From a checkpoint of a small transformer trained on Wikipedia: a variant of Adam for these matrices.
Each number is 128 + 32 x the weight over its row's rms, rounded and kept within 0 to 255. Layers, rows and columns count from 0. The size above them is the row's rms in percent of the matrix's.

# layer 9 MLP up, 320x128, rms 0.107, rows 177-194, columns 0-127
size [ 94 105  96 104  94  93  98  99  84  85 103  97  85  86  99 112  99  95]
[[ 78 159 155  96 117 153 130 114 151  82 190 137 147 103 151  84 183 159 150 140 110 116 133 149 137 198 141 121  99 165 117  62  37 160 110 151  98 143 143  91  82 173 158 125 122 130 230 132 176 182 106 115 115 148 169 138 128 100 159 141 161 102 133 161 162 134 104  55 164  87  78 210 137 104 101 146  87 128 157 128 132 103 144 109 133 116  88  79 154 121 128  92 144 105 146 172 142 137 115  86 106 118  69  86 120 110 124 118 140 129 190  95 163 139 124  98 102 137 111  98 154 109 117 105 107 129  82 140]
 [122  94 111  87 151 115  96 181 211  72  87 123  68 121 139 127  82 199 148 120 138 150 115  93 124 116 174 125 113 116 152 158 133 137 114 170 187 123 134 185 106 112 158 130  89 132  96 156 139 196 151 116  96 163 126 116 103  31 151 138 106 123 102 127 108  86 119 134 146 122 119 190  75 141 133 180  89 172 139 170  78 158 129 117 150 123 117 117 143  86 107 189 133 174 171 166 151 127 130 158 141 120 147 113 158 143 162 136 164 161 120 124 113 167 145  84 103 147 111 206 153 180  70 158 129 127 149 102]
 [143 133 116 124 151 133 137 112 125  64  74  63 133  87 146 153 127 172 169 100  41 151  68 160 133 135  80 106 155 166 162 143 194  91 130 117 110 163 144 198 185 162 115 112 121  88  98  82 170 158 131  95 106 141 110  79 149 138 155 166 156 150 148 130 152 155 179 156 101 135 132 165 139 163  60 117 161  79 161 150 112 112 145 158 113  89 111  89  78 126 195 132 108 144 205 132 175 140  80 136 128 147 130 131 174 104  86  59  96 152 134 140 126 139 123 108 114 119 125 146 155  80 157 127 130 142 121 109]
 [ 85 155 136 106 166  93 161 133 150 141 171 127 133 162 118 133 182 119 103 164  83 113 222 116 131 160 115 117  84 133  98  43 124  97  97 158 136 130 115 151 164 152 113 147 126 187 120 128 169  93 125  99 105  57 122 141 113 193 110  81 110 138 138 154 127 126 146 162 164  85 131 124 126 151  86 137  82 127 114 135 167 119 140 191 146 184 129 167 100 164 150 169 134 121 162  84 106 116 105  82 107 182 130  91 129 153 156 162 127 123  61 147 164 133  71 150 213 139  94 150 135 128 166 119  99 200 104 107]
 [105 102 103  52 117 120 158 177 179 140 137 126  67 120  98 111 155 158 109  98 116 150 129 125 123 121 159 105 165 125  83 115  89  46 165 153 101 119  82 160 117 118  93 120 107 106 118 106 119  97  94 140 180 156 132  95 142 151 166  83 119 142 138 128 122 130 143  67 109  78 102 126 195 137  90 115  85  88 176 135 148  94 111 101  97  92 111 124 108 140  94 127 186 130  93 125 101  97  77 128 163  97 169 170 141 170  76 138  87 172  75 184  44 184 108  85 114 153 107 177 127 129 123  97 128 159 161 103]
 [ 85  94  63 145 127 185  95 108 155 128 157 119  96  75 109 107 106 151 116 157 135 167 129 180 121 128 138 122 161 110 142 130  56 113 165 123 171 181 167 140 153  96 109 159 139 174 174 163  75 133  64 156 184 125 135  82 101 136  90 122 176 126 114 175 114 129 175 102 137 146 110 156 129 134 103 146 182 171  68 117 105 148 122 110  95  91  92 109 128  78 127 117 154 119 148 172 134 106 125  67 133 177 119 149 100 188 155 137 108 119 125 145 124 102 127 129 198 103 171 172 179 152 153 135 102 117 216  84]
 [138 167 208 200  88 181  73 119 109 121 153  62 177  85 145  48 101 142  88 129  70 126 136 153 118 142 147 145 144  99 101 188 116 113 106 130 148 144 163 121 136 138 139 157  55 134 119  95 145 120  72 145  71 106 115 188 173 127 168 146 146 151  98 122 162 134 123 136 162  55 110 124 161 176 109 125 135 137  78  68  63 131 135 178 138 115 105 154 147 135 167  76  77 176 135 122 118 130 163 181 118 107 115 169 127 173 131 114 115 142 134 119 106 134 162 116 101 177 151 109 127 134  94 132 108 143 108 107]
 [153 166 100 180 110 124  88 129 115 144 127  70 158 145 140 125 165 144  91 145 170 107 129 165 134 109 117 153  67 184 103 181 161  99 137  94 137 153  67 180 103 113 156 156 149  99 133  81  84  92 131 138 106  91 143 121 156 114 179 159 150  70 168 112 107  95 168 116 164 106 162 127 153  48 145 109  80  81 107 149 107 138  69 189 121 112  82  88 105 119 104 124 154  94 138 173 130 152 107 135 143  98 202 111  99 152  96 165 128 119  86 100 136  74 131 126 108  67 110 108 118 162  61 141 145  99 146  79]
 [138 130 186 115 128 139  57 181 133  79 101 169 127 114 147 126 174 193 125 133 110 130 181 126 127 142 107 133 114 172 130  99 142 139 125  80 119  83 153 138 127 151 131 150 131 120 156 128 130 126 102 148  90 133 180 126 130  88 183 172  81 119 108 104 160 149  90  84 104  91 132  98 173 124  78 103 105  78  51 208 126 174 104 128 109 162 176 171  62 133 119 114  74 192 125 173 120  89 175  99 114  95 148 138 137 118 105 158  95 143  87 154 130 184 100 110 151 105  93  95 145 131 142 119 190 132 193 119]
 [143 140 120 114 150 110 161 140 106 146  74 108 151 109 148 187 114  58 108 144  70 145 146 104 112  99 135  91 134 220 133  90 104 177 149 119  90 135 146 155 114 129  55 121 112  69 152  99 198  82 128 126  79 148 130 114 102 136 127  96  83 150 119 115 134 117  97  91 138  97 131 133 150 119 149 115 165 112 149 153  55 163 128  88 124 134 207  67 126 140 144 185 115 144 139  91 145  66 135  93 111 101 143  98 201 151 105 149 116 139 135 185 180 131 120 192 161  72  97 138 103 120 142 154 135  86 136 102]
 [ 94 160 220  93 129 157 133 128  82 151 123 184 105 173  73 112 162 130 100 103  89 101 145 113 122  99 111 130  83 101 181 103 149 145  98  98 129 120 131 105 142 180 132 129 115  72 129 140  93 157 126  72 113  74  91 216 172 178 136 127 118 105 137 234 132 170 107 140 112 119 115 107 101 129 143 132 106 103 155 152 125 111  88 103 106 124 100 139  85 165 132 124 128 141 167 150 110 173 186 127 151 150 143 109 121 151  68 164 103 135 103  97 101 123 137 168 115 104 183 181 161 101 195  83 135 124 172 125]
 [ 96 137 110 124 124 186 150 166  96 147 184 118 129  87 141  98 130 132 179 179 127 121 182 102 146 123 135 174 150 135  80  93 168 133 161 120 106 166  90 108  79 178 133 184 132 113  98 155 159  91 126 153 111 173  96  91  90 150 158  81 140 152  84 100  96 125 106  92 131 150 125 129  95 128 171 132  81 125 107 124 125 137 147 146 117  52 162  67  85  95 107 168 120 119  93 132 149 156  88 144 142  62  71  64  97 124 115 115 137 151 130 117 133  76 156 126 138 121 163 178 140 100 125 166  26 147 104  64]
 [192  95 200 104 139 162 158 144 153 155 147 101 136 132  94 107 114 127 129 174  79 155 120 225 114 102 117  92 185 153 167 150 149 154 107 141 122 138 113 120 116 149 107 169 108  87  96 140 126 139 105 148 105 148  79 130 145 141 126  91 135 114 110 134 192 163 124  64 101 143 128  68  75 171 148 179  61  52 152 167 128 170  95 136 144  99  67 167 155 103 180 127 165 134 124 142 135 159 172  71 105 145 108 143 130 118 123 130  92  86 116  83 119 163  98 138 134 143 143 156 102 154 102 116  91 112 199  92]
 [132 131 156  61 110 101 117 145 143  71 114 210 113 157  99  86 138  77 210 117 185 184 165 123 128  71 167 141 134 137 179 113 125 130 158 191 178 121 115  85 169  78 103 180  78  87 143 115 151 157 172  69 135 151 158 136 128 173  86  85  99 118 122 152  72  66 141 146 119 137 119 119 118  81 114 156 136 139 167 133 127  65 163 138  97 139 138 137 150 137 168 187 148 136  98 138 148 122 140 117 168  98  81 127 126 126 132 174 106  88 174 185 129 127  85 138 108 163 130 134 119 116 135 146 121  92  89 134]
 [121 134 122  77  29 150 128  96 155 133  79 155  57 173 110 168 137  99 127 134 111 170  60 146 174 158 127 123  99 139 126  99 154 119 160 117 139 199  95 170 112  74 136 120 144 121 118 124  89 167  97 141 124  64 156 122 159 134 119  98 138  77 182  81 161  96 133 114 171 112 129 107 140 151 106 136 182  73 125 115 112 148 154 134 109 118 141 197 190 141 176 139 125 162  91  65 107 186 105 148 143 128 108 175 153 168 133 123 113 170 136 103  88 154 122  96 149 163 166 135 183 150 124  91 130 135 167  85]
 [ 92 126 122  99 148 108 137 120 120 148 157 191 114 217 132  92 105  76 120 127  65 204 174 173 102 111 162 152  56 105 106 134 112 111 123 153  68  80  74 116 111 140 114 131  25 131 117 131 120 204 111 115 118 163 144 132 111 146 101  95 139 172 143 147 166 130 168 126 146 110 142 101  77 110 147 135 116 133 178  79 118 137 117 167 150 162 116  92 136 146  93 110 165  89 143  96 123 105 100 152 186 133 158  71 139 120 142 207 135 126 148 135 109 138 175 159 179 168 113 142 139  84 143 115 112 102 109 124]
 [109 128 105 119 136 133 157 163 136 135  71 119 123 120  94  59 175 108 148 121 171 151  63 181 104 124 124 178 109 119 141 122 114  98 141 136 161 100  90 158  89 124  93 109 181 116 141  52 126 109 153 108 191 114 185  97 141 164 139 187 110 119 167 126  98  79  93 119 168  98 151 151 134  47 153 150 127 161 155 128  67 140  85  64 143 133  91 112 116 125  68 111 131 147 199 113 158 149  99 114  85 121 135 144  64 120 116 152 120  90 141  90 140 131 101  98 113 111 161 150  81 112 110 104 198 140 119  65]
 [ 91 158 136  96 106  59 114  86 163  88 128 119 144 103 157 121 126 154 122 180 141 137 139 146 107 129 140 115 148 133 139 125  93 140 187 152  58 150 128  42 161 140  74 147 167 164 164 156 142 155  96 169 148 114 155 119 104 138  64 141 147 110 123 125 122  38 136 102 157 142 131 168 146  76  69  90 117 110  93 121  93 159 141  65 109  87 160 121  95 118 161 129 161  59  83 150 122 136 128 134 157 131 115 105 120 105  56  33 155 165 114 135 131 149  71 101 134 126  92 140 181 103 124 164 125 133 166 134]]
# layer 9 MLP down (transposed), 320x128, rms 0.105, rows 177-194, columns 0-127
size [ 99 104  95 103  99 100 101 101  87  90  96  98  83  87  88  94  92 100]
[[113 180 161 160  91 147 175 166  97 170 166 151 164 187  49 108  93  76 158 123 112 138 108 153 130 140 154 134 124 145 137 180 171 142 138 149 156  57 135 143 112 121  99 157 130 111  99 158 163 117 111 124 108 101 146 167 216 126 153 140  76 155 159 122  91  87 135 150 104 154 165  98 107 106 133 141 180 155 159 155 218 165 130 118 107 158  94 165 196 147 189 102 151 168 110 130 119  77  94 107 114 107 110 147 139 132 114 161 125 147 156 107 114 131 133 166 126 136 117  97  45 135  91 153  88 120  82 165]
 [137 177 171 151 105 144 132 146 125 205 148 156 125 178 166 115 134 146 141 105 171 113 110 143 206 140  95 144 139 132 131 221 127 107 170 165 127 108 143 110 107 146 124  84 110 111 108 145  93 141 154 157 146 126 197 198 135 141  64  96  86 143 176 113 174 181 106 187 125 108 207 132 134 135 169  66 120 135 122 101 137 136  93 185 153  78 115 144 109 173 136 177 145 101 141 111 113 167 151 119 105 148 114 182 155  73 130  99 135 155 146 116 149 146  95 106 128 129 102 188 130 171 177 124 102 117 169 149]
 [141 139  82 109 131 155 127 112 120 139 111 126 172 116 134  82 104 149 167 148 130 130 154 117  90 137 165 122 146 153 130 124 139 116 107  78  62 130 104 158 179  94 119 129 117 125 108 145 102  91 120 144  81 119 128  94 157 211 171  82 144  69 130 170 128 159 119 174 174 101 131  98 117 174 127  95 119  90 175 169  67 128 148 135 142  63 149 102 128 102 161 176  75 133  75 130  74  87 101 110 114  93 182  88 184  79 116 155  66 147 139 169 128 140 131 146 166  64 166  59 147 121 116 103  76 139 131  74]
 [127  95 140  86 134 160 163 105 137 151 151 137 141  81 117 141  79  89  70 163  84 161 117 160 204 117 174 175 173 115 131 123 121 110 100 127  91 142  72 142 113  92 119 150  75 146  88 115  74  48 164 114 101 137 145 162  98 100 117 100 129 151  93 141 133 124 115 163 130 159 158 139 168 131 174  61 190 111  41 106 146 134 126 162 122  73 101 166 154 109  96 122 105 133 118 121 136  81 157 121 118 111 100  99 152 172  62 103  73  98 162  86 138 155 180 133 112 100  97 130  72 120 135 146 101 174 150 123]
 [109 132 167 148 140 101 120 190 182 152 147  94 102 139 132 112 143 136 141  96 136  74 133 107  72  79 110 118 172 125 137 123 160   0 100 122 187 118  69 133  73 122 101 156 120 147 117 126 158 125 114 136 141 128 124  74 162 121 165 100 148 117 175 110 141 131 158 133  81 178 188 115 138 122 143 193 184 145 125 110 103 113 134 147  84 164  90 161 136  96 123 170 134 189 158 134 137 145 160 116 142  85 176 169 146 111 131 120 104 116 118 143  95 117 188 129 123  52 147  71  69 128 159 121 129 176 105 149]
 [ 85 186 101 135 114 135 116 149 144 143 105 122  86  75 193  88 159 126 155 148 126 183  91  74 160 185 129 153 131 101 168 144 129 146  99 101 140 137 160 145  49  79 173 131 149  91 168 153 128 104 145  71 158 150 102 114 143 115  86  95 111 135  87  81 118  75 122 149 123 123  70 125 184 137 123 174 148 158 125 190 109 188 141  78  80 151 113 132 122 136  84 161 114 149 100 133 118 116 132  66 132 110  83 144 131 114 158 110 122 123  74  92  81 111  86 130 207 114 105 107 171 103 134 184 104  95 162 122]
 [ 43 140 119 133 122 122 133  42 136 108 151 113 132 134 175 142 113 159 154 137 168 145 109  88 133 154  73  95 106 131 121  42  68 174  97 131  95 114 157 110 110 109 149 115 134 179  86  92 187  97 149 109 142 119 118 127 144 165 113 165 139 111 171  97 107 121  85 115 134 207 128 130 139 125 147 144  78 128 104 236 156 107 136 120 181  85 172 152 120  98  98 125 118 146  93 106 115  89 119 153 126 139 160  45 164 147 149 110 124 108 139 170 107  87 155  99 108 126 114 101 125 104  85  77 149  84  95 119]
 [146 109 139 158 144 112 114 118 193 152 190  99 151  85 145 103 125 114 116 181 127 109 153 104 140 184 119 131 156 145  98 157 162  74 133 141 149  99  50 170 111 146 185 142 155 110 135 125  86 165 106 176 132 155 125 115 132 123  79 119 108  87  92 129 160 100 157 135 121 137 130 126 123  92 197 161 154  57 179  79 151 108 168  80 122 148  63 139 178 152 136 117 114 145 164  78  91 123 178 124 150 116 127 156 114  66 153 182 180 144  61 129 162 160 112 112 115  98 183  66 102 115 118 165 117 131 138 173]
 [122 110 173 126 145  79 112 124 134 130 170 116 172 132  66 118 131 130 143  57 104 121 161 170 176 112 113 106 137 138 140 127 105  76 125 195 156 179  86  71 171 138 157  82 138 153  88 103 135 150 177 173 187  85 122 159  78 132 142 119 149 115 125 165 129 142 174  99 135 180 105 111 144  99 142 167 211 151 163 109 160 129 133 127 112 147  73 128 127 134 130 102 120 146 162  68 142 100 113 124 103 120 137 162 167 110  87 143 136 132 166 183 128 128 186 124 140  98 195 114 190 166 137 110 156 106  35 111]
 [111 112  52 116 129 168 110 149 122  83 155  89 136 154 129  97  85 139  98 127 127  90 157 143  84 207 173 179  84 116 114 111 151 118 117 131 144 136 131 119 146 166 134 120 113 118 110 183 108 105  88 163 181 121 153  68 123 146 126 172 159 115 133 200 165 143 115 137 144 123  87 124 127  90 132  77 142 182  91 118 166 119 110 127 160  82  37 166 154 142  94 104 160 125 117 135  65 154 182 167 172 154 175 112 136 110 126 157 133 151 121 118 100 121 134  87  77 182 170  53 121  92 172 127  95 166 110 101]
 [ 96 137 143  89 122  87 155 146 163 114 183 180 182 121 135 142 176 132 104 117 116 110 108 173  20 103 105 100 133 146 147 192 135 115 130 140  74  99 138 111 146 165 138 139  99 146 119  91 141 105 116  66  89 126  92 121 172 112 107 169  80 182 136 143 163 144 137  77 163 106 125  77 117 148 139  97 142  33 160 114  68 102 143 139 153 117 138 133 140  93 120  85 101 163 126 183  89 139 102 150 166 133 129  94 171 127 153 113 134  72 112 120 186 118 129 178 104  67 111 156 108 121 194 136 127 124 173 143]
 [178 164 132 162 109 124 115 143 135 107 117  96 141 150 163 117 121 182  71  93 119 125  72 181 148 156 148 139 137  88  99 200 110 136  55 129 150 154 174 114 123  95 168 107 133 128 183 106 179 126 122 135 143  82 168 197 119  85 111 177 145 155 133  93 120 169 181  84  58 106 167 118 183 119  64 146 150 140 151 131 152 148 121 179  89 126 166 152  85 117 124 106 112 137 150  99 114 125 182 174 131 117 152 127 104 107 123 186 111 150  95 125 152 159 121 175 142 128  57 120  99 195 148 133 190 121 145 143]
 [130 165  98 155  96 170 147 127 109  46  89  93 145 148  81 163 132 128 129 120 136 102 196  88 240 137 130 160  94 151 118 159 125  97 174 156  90  99 124  95 148 165 105  57  78 122 160 127 156 152 142 141  96 113 146 133 129 110 184 122 188  92 143 171 160 121 161 165  92 150 126 164 141 164  90  97 132 141 136 136 116  85 125 131  91 103 139 150 145 161 133 137  74 180 124 123 144 135  57 148 145 135 152 137  97 115 100 127 141 107 169 112 133  92 143 149 166  92 172  74  75 127 111 133 138 123  45 176]
 [121 141 140 119 159 168 121 106 106 156 109  95 159 124 152 158 155 151 140 182 135 124 166  89 168 164 127  91 170 143  98 158 113 122 170 135 128 113 123 150 116 162 157 127  91 168 140 208 113  89 158 150 134 147  81 100 123 117 152  87 150 115 169 169 132 125 129 108 114 143  78  85 209 150 119 133  90 128 156  90 137 172  96 202 127 109 142 117 169 107 103 153 119 145 158 205 112 163 149 132 159 150  97 206 157 204 103 143 174  64  71 108 129  70 184 109 150  71 116 144 125 110 103 123 126 143 182 102]
 [119 170 102 118 182  96 113 141 112  79 119 113  81 159 158 132 172 117 121 105 143 158 176 135   0  55  93 129 202 199 130 118 115 117 121 122 160  84 108 129 166 151 136 132 103 171 167 131  96 123 118 107 107 156 142 107 110 156 140  99  93 174 109 122  97 136 124  74 131 110 156 149 125 139 105 149 113 153 115 150 142  94 124 168 101 125 107 103 101 109  97 145  66 127 174 138 150  73 121 161 131 151 157 132 121 109 123 123 128 197 159 141 139  64 110 142 133  64  58  80 130 172 145 114 155 153  94 112]
 [175 136 133  92 119 130 121 118 119 165 112  96  93 192 144  78 154 166  82 123  87 149  91 124 192  78 118 117 140  72 106 148 150  48 120 149 134 198 137 146 124 203 186 141 175 131 136 104 109 196 118 148  77 189 134 185  68  93 120  88 114 152 120 105 151 163 153 160 171 160 177  76  89 131 112  80 147 116  80 162 128 140 145 193 154 109  96 133 126 101 142 116 107 129 109 109 176 134 144 136 134 112 104 132 112 162 108 165 135 131  92 122 158 153 100 178  76 146 115 106 139 145 156 165 117 116 134  80]
 [107 135  68 105 139 109 146 143 110 117 119 160 142 117 138 144 153 104 116  48 101 117 148  99  79 160 117 108 118 150 142 157 150  97 159 108  66 119 152 103  80 210  98 104 113 135 140 161 140 191 125 153  87 125 114 207 111 108 171 164  80 182 106 159 135 162 153  69 127 177 107 160  81 204 105 138  86  99 153 174 123 108 173 115 143 131 159 133 163 105 110 110 147 145  69 136 137  73 114 133 137 112 148 103 158  28 121 111 111 139 153 125 174 121 103 190 111 116 157 133 148 114 108  91 166 127 140 173]
 [157 144 134 150 148  97  52 173 143  92 104 162 133 139 151 122 108  94 132  97 151 119 127 121 135 143 110 142 132 150 149 135 122 162 157 162 122  90  79 144 112  99 169 169 126 164 164 144 114 143 132 182  98 111 176 143  99 168 113 165 118 216 222 138 112 115 115 152 135 203  97  59 122  82 130 149 161  67 126 117 146 105 147 134 175 129 122 167 171 114 190  43 153 144 118 143 153  75  59 137  89 115 128 143 148 141 138 169 135 180 110 147 152 126 108  80 116 141 141  96 161  83 149 108 158 140 180 101]]
# layer 9 MLP gate, 320x128, rms 0.109, rows 178-195, columns 0-127
size [102  94 103  94  95 106  97  92  95 111  97  91  97 111 105  99 100 102]
[[140 138 101 166 160  74  88 128 151  55 146 153 129 141  94  99  82 111 155 127 121 130 140 112  87 162  78 170  82 100  80 111  74 124 101 158 153  70 139 157  35  91 121 172 119 112 107  60 104 116 131 132  75 115  76 176 161  66 110 112 155 115 140 109 131  95 153 144 115 100 124 114 151  92  73 149 150 121 148 133  38 145 131 114 110 193  96 125  96  95 148 171 160 143 149  97 123 130 134 107 113 150 139  90  99 141 182 142  99 104 106  88 141 107 132 135  81 152 156 107 127 110  58 131 107 133 183 101]
 [143  97  85 141 126 151 129 122 155  62 103 101  97 145 125 127 134 125 132 133 141 127 107 141 108 102  87 112  89  95 141 137 117 125 144 100 109 175  90 138 117 121 132 133 134 101 140 147 145  91 175  88 108 139 180 106  73  99 121 183 125 185 190 159 151 141 165  31 109 117 170 159  78 150 117 109 134 168 126 115  88 166 167 103  47 142 127 191 131 168  80  94 161  99 169  87 101  64 100 118 121 100 145 168 130  56 146 125 126 176 153 126 139 112 155 108 130 127 192 127 216 151 164 145  78 154 129 132]
 [ 91 138 142 125 161 169  86 181  68 114 144 152 133 148 153 135 115  91 126 119 112  91 168  93 126 169  78 140 151  64  75  94  89  87 142  96 155  99 158 132  81 125 145 111 143 119 161 121 115 144 125  90 156 113 179 102 120 105 140 177 129 158 152 111 171 110 121  61 110 182 132  90 189  95 107 126  91  97 140 201 112  74 162 178 131 151 127  91 114 150  81 100 163 167 145  93 120  69 127 105  37 192 101 149 127  83 126 121 138 127 105 157 121 148  99 153 149 126  67  98 110 176  94 125  98 161 122 128]
 [142 130 183 115 156 202 126 141  80 122 155 110 118 128  72  85  74 137 134 146 178 112 137  84  79 106 109 109 149 108  66 102  90 128 119  91 118 105  62 128 114 128 164 113 115 159  40 164 155  82  79  39 124 118  78 115 165  90 127 169 131 120  92 123 129 127 111 106 179 205 140 100 149 123 144 116 183 141 116 102  92 138 182 174 132 132 104 185 136 126  83 156  99 127 122 150 146 136 174 124  98 156 163 161 145 104 131 148 105 125 168 106 130 114 154 100 141  72 181  73 116 157 132 132  87 133 119 152]
 [184 127 102 130 143 148 172 145  94 113 162 203 193 104  49 141  78  98 114 125 116 103 141 141 111 126 116 114  83  97 116 128 112 138 145 100 128  75 151  87 160 162 154  88 145 126 143  88 117 120 133 154 152 106 151 124 152  95 104 180 129 119  98 116 141 173  97 205 126 188  97 132 181 144  87 153 166  77 154 102 124 126 146 111 126  71 133 148 129 178 120 150 137 127 174 110  81 139 159 152 104 170 136 100  87 105  98 170 155  71  81 146  56 103 141  75 100 183  78  84 142 115 126  91 100  81 129 101]
 [144 129 102 141 138 154 110  81 116 117  77 125 118 118 112 167 153  73 155 200 109 165 122 158 110  73  51 156 188 142 152 108 121 154 145 186 157  81 123 117 115  77 121 149 134 104 143 126 131  97  71 183 180 103 107 179  96 101 123 142 144 163 116 119 116 154 105 146 140 162 115 136 117 161 148 179 115 166 112 153  97 172 169 124 126 165 229  70 170 110 118 173 165 129 191 144 109 116 125 127 134 135 101 121 126 102 118 120  59 113  97  98 112 114  94 142  59  99 126 169 176 118 124  59 147 113 153 117]
 [192 146 148 127 149 108 132 128 191 173 154 139 145  97 148 153 107 120 188 158 100 106 168 107  79  76 106 153 106 118 155 128  72 177 109 191  92  99 153  79 109 123 113 157  66  85  99  80 130 144  88 136  89  91 150  88 100 141 125 198 136 147 142 134 153 129 109 104 159 149 147 195 133 141  60 112 130 112 105  91 100  99  80 135 119 121 154 124 130 139 127 130 136  68 125 165 187 134 144 112 112 118 127 155  70  90 185  98 132 148 149 114 109 110 114  73  88 149 126 161 121 123 143  24 134 146 119  74]
 [123 129 138 152 113 112 210 128 106  84 144  88 109  99  94 155 104 126 136 182 105 111 174 123 140 127 104 135  62 120 125  97 133 150 107 132 112 127 110  64 135 160 118  78  93 168 125  93 118 179 101 105 189 129 111  74 111 114 162 148  94 170 153 179 109 157 128 178  92 177 160 143 114 154 105  98 133 132 206 126 153 102  92  99 125 149 185 132 134 122 123 112 112  76 111  65  87 160 158 120 159 117 133 158 116 123 159 132 124 142  93  92  81 103 157 147  99 179 119 159  40 118 159 134 143 140 195 212]
 [ 91 139 136 113 139 128 120 137 111  85  87 106 149 130  81 146 138  92 103 114 107 145 163  74 149 168  52 128  73 165 173 186 106  79 156  86 157 144 144  83 114 106 102 176  81 151 153 146 117 156 116 120 128 144 115 108 184 112 149 118 154  93 208 149 177  95 133 109 156 108 125 145  80 144 111 112 156 152  78 136  50 194 130 129 150 136 100  96 141  84 179 151 180 160 134  91 151 129 143 180 148 161  72 189  90  83 118 134 144 189 120 132 133 189 163 112 111 123 111 136 149 117 149  78 132 150  97 107]
 [112 138 135 119 158 130 151 156 105 133 170  81 215 148 135  81 163 168 140 168 138 145 103 138 102 149 158 157 179  91 108 123 156  66 133 136  97 125 118  90  55  91 142  78 143 187 119 121 133 107 102  68 159 140 137 129 139 140 169 158 112 133 109  80 131 128 135 139 146  89 170 106 118 139 135 165 139 138 106 152 121 120  88 165 123 131 105 122 131 166 102  82 122 134  99 162 102  67 145 178  99  93 113  78 135 133 101  96 158  31 156  91  84 148 105  59 100  94 126 130  43 138 193 132 151 130 171 169]
 [167 116  92  88 148 164 170 111 149 154 101 100 105  90 169 180 173 108 151 129 127 126 162 158 105 165 127 170 168  98  82 110 118  92 161  76  95 122  99 143 119 163 105 139 168 117 100  79  85 127  91 109 199  55 142  92 145 147 138  80 182 156 104 150 113 189 103 141 143 130 131  86 166 153 127 141 153 120 146 182 119 110 175 149 131 160 160 132 150 117 122  98 116  52  75 128 149 103 122 144 136 169  96  83 129  72 147  90  75 126 140 101  82 129 137 129  97 104  92 196 112  65 164 120 138 160 183 112]
 [172  37 108 188 105 162  90 109 158 180 127 109 109 157 101  98 141 174 105 106 146 143 115 138 154 131 161 128  97  45 140 134 159 166 166  75 179 121  81 133 159 169 118 150  85  81 111 145 153 187 147 146 132 117 128 119  88 166 169 123 136  93 147 136 136  88 123 107 145  75 111  67 130 193 138 147 175 146 157 151 143 132 107  63  87 119  90 128 135 111 148 155 133 144 101 107 115 170 204  66 125  92 147 189 110 132 126 140 119 142 103 127 122 151 164  96  71 169 192 130 131 132 111 110 168 125 118 147]
 [127 177 156 108 119 203 133  92 130 143  78  53 126 171 127 106 156 138  95 163 107  82  83 129 139 151  52  82 160 104 114 153 123 142 143  68 163  95 136 153 150 180 163 102 121 173 129  98 156 165 136 109 118 130 118 119 149  66 151 136 108 128 145 135  94 140 107 136  94 184  76  68 165 123 119 109 158 104 151 147 129 175   3 138 110 162 179 119 104 138 114 153 180 125 102 149 106 133 110 127 163 147 145 172 149 132 108 195 133 155 122 115 107 100 138 131 160 101 159 102 127  85 126  77  92  88 149 129]
 [128 173 131 148 174 158 145 150 138 153  97  90 116 127 133  47 123 137 126 188 157  95 106 142 100  11 130  82 176 132 138 121  66 149 133 145 212 115  84  86 121 106 167 128 116 156 100 133 137 117 154 140 106 174 126  79  86 131 144 116 143 232 119 113  75 150  94 114 127 158 171 146 162  90 158 110  98 106 124 129 140 138 156 134 103 113 123  95 158 151  92 115 129 109 132  77 160 122 143 125 152 160 171 119 123 124 105 114 206 170  76 117 120  83 164 179 156 143 121 110 111 153 145 135 117 152  99  77]
 [152 119 100 118 168  87 119 140 106 144 146  87  79 189 115 168 129  87 100 140 113 180  83 180 127 123 107 168 131  96 163 120 142  86 113 149 144 134  36  87 124 116 132 114 102 145 110 102 128  76 138 115  83 176 121 143 106 180 108 127 109 189 163 166 167 213 141 155 181 129 162 109 116 120  87 122  94  97 175 111 192 112 134 175 155 122 130 114 174 148 115 164 185 136 129  78 134 117 136 102  79 104 157 101 113  66 136 197 118 128 172 125 136 117 161 152 135 172 139 194 154 171 138 125  98 107  96 130]
 [178  93 132 122 165 118 166 136 129 153 127 160 129 119 142 125 134 128  91 108 113 135 179  99 114 192 106 149  74 178 143 105 113 102 118 125  92 121 135  88  95 147 122 154  96 129 122 175 131 157 116  92  83 183 130 145 114 120 210 123  95 172  97 115 111 165 121  97  68  92 109 115 109 193 156 111 107 112 174 128 143 139 152 140 115 171 216 166 157 165 147  96  89 118  95 177  91  84 128 181 116 143 119  94  92  10 142 115 106 165 154 163 140 121  84 174 128 185 168 136 154 128 102 137 111 123 111 165]
 [157  79 112 110 142 170 123  72 117 130 157 111 157 106 169  89 131 165 115  94 123 118 188 123 110 147 162 124 142 141 104 151  82 104 175 121 141  53 139  57 101 110 101 141  77 165 144 141 154 124  67 137 141 165 193 143 110 128 150 156 150 196 138  99 126 107 192 171 133 146 156 151 171  66 154 153 120  73  92 146 110 113 117 192 163 121 148 158 163 125 129 193 167 118 195  93 133  81 169 147 106 147 147 158 124  72 123 134  95 150 121 114  99  98 126 108 101 125 182 118 103 180 124 120 108 167 163  82]
 [136 165 148  85 138 232 112  88 145 158 115 141 116 157  52 113 132 110 173 129 113 105 174  91 126 142 146 121 135 105 125 178 123 108 136  98 149 104 133  57 141 143 147 101 148 158 167 153 170 107 129 152 101 132 160 129 142 142 143 166  68 158  78 127 121 125 130 113 150 159 122 145 139 128 105 131 175 133 158 183  71 135  83 136 123  83 116  99 168 144 151 171  89 158  91 106 161 143 204 151 120 182 207 132  60 141 132 203 158 135 108 110  86  61 164 106 142 121 157 101 114 170 127 145 157 113 173 137]]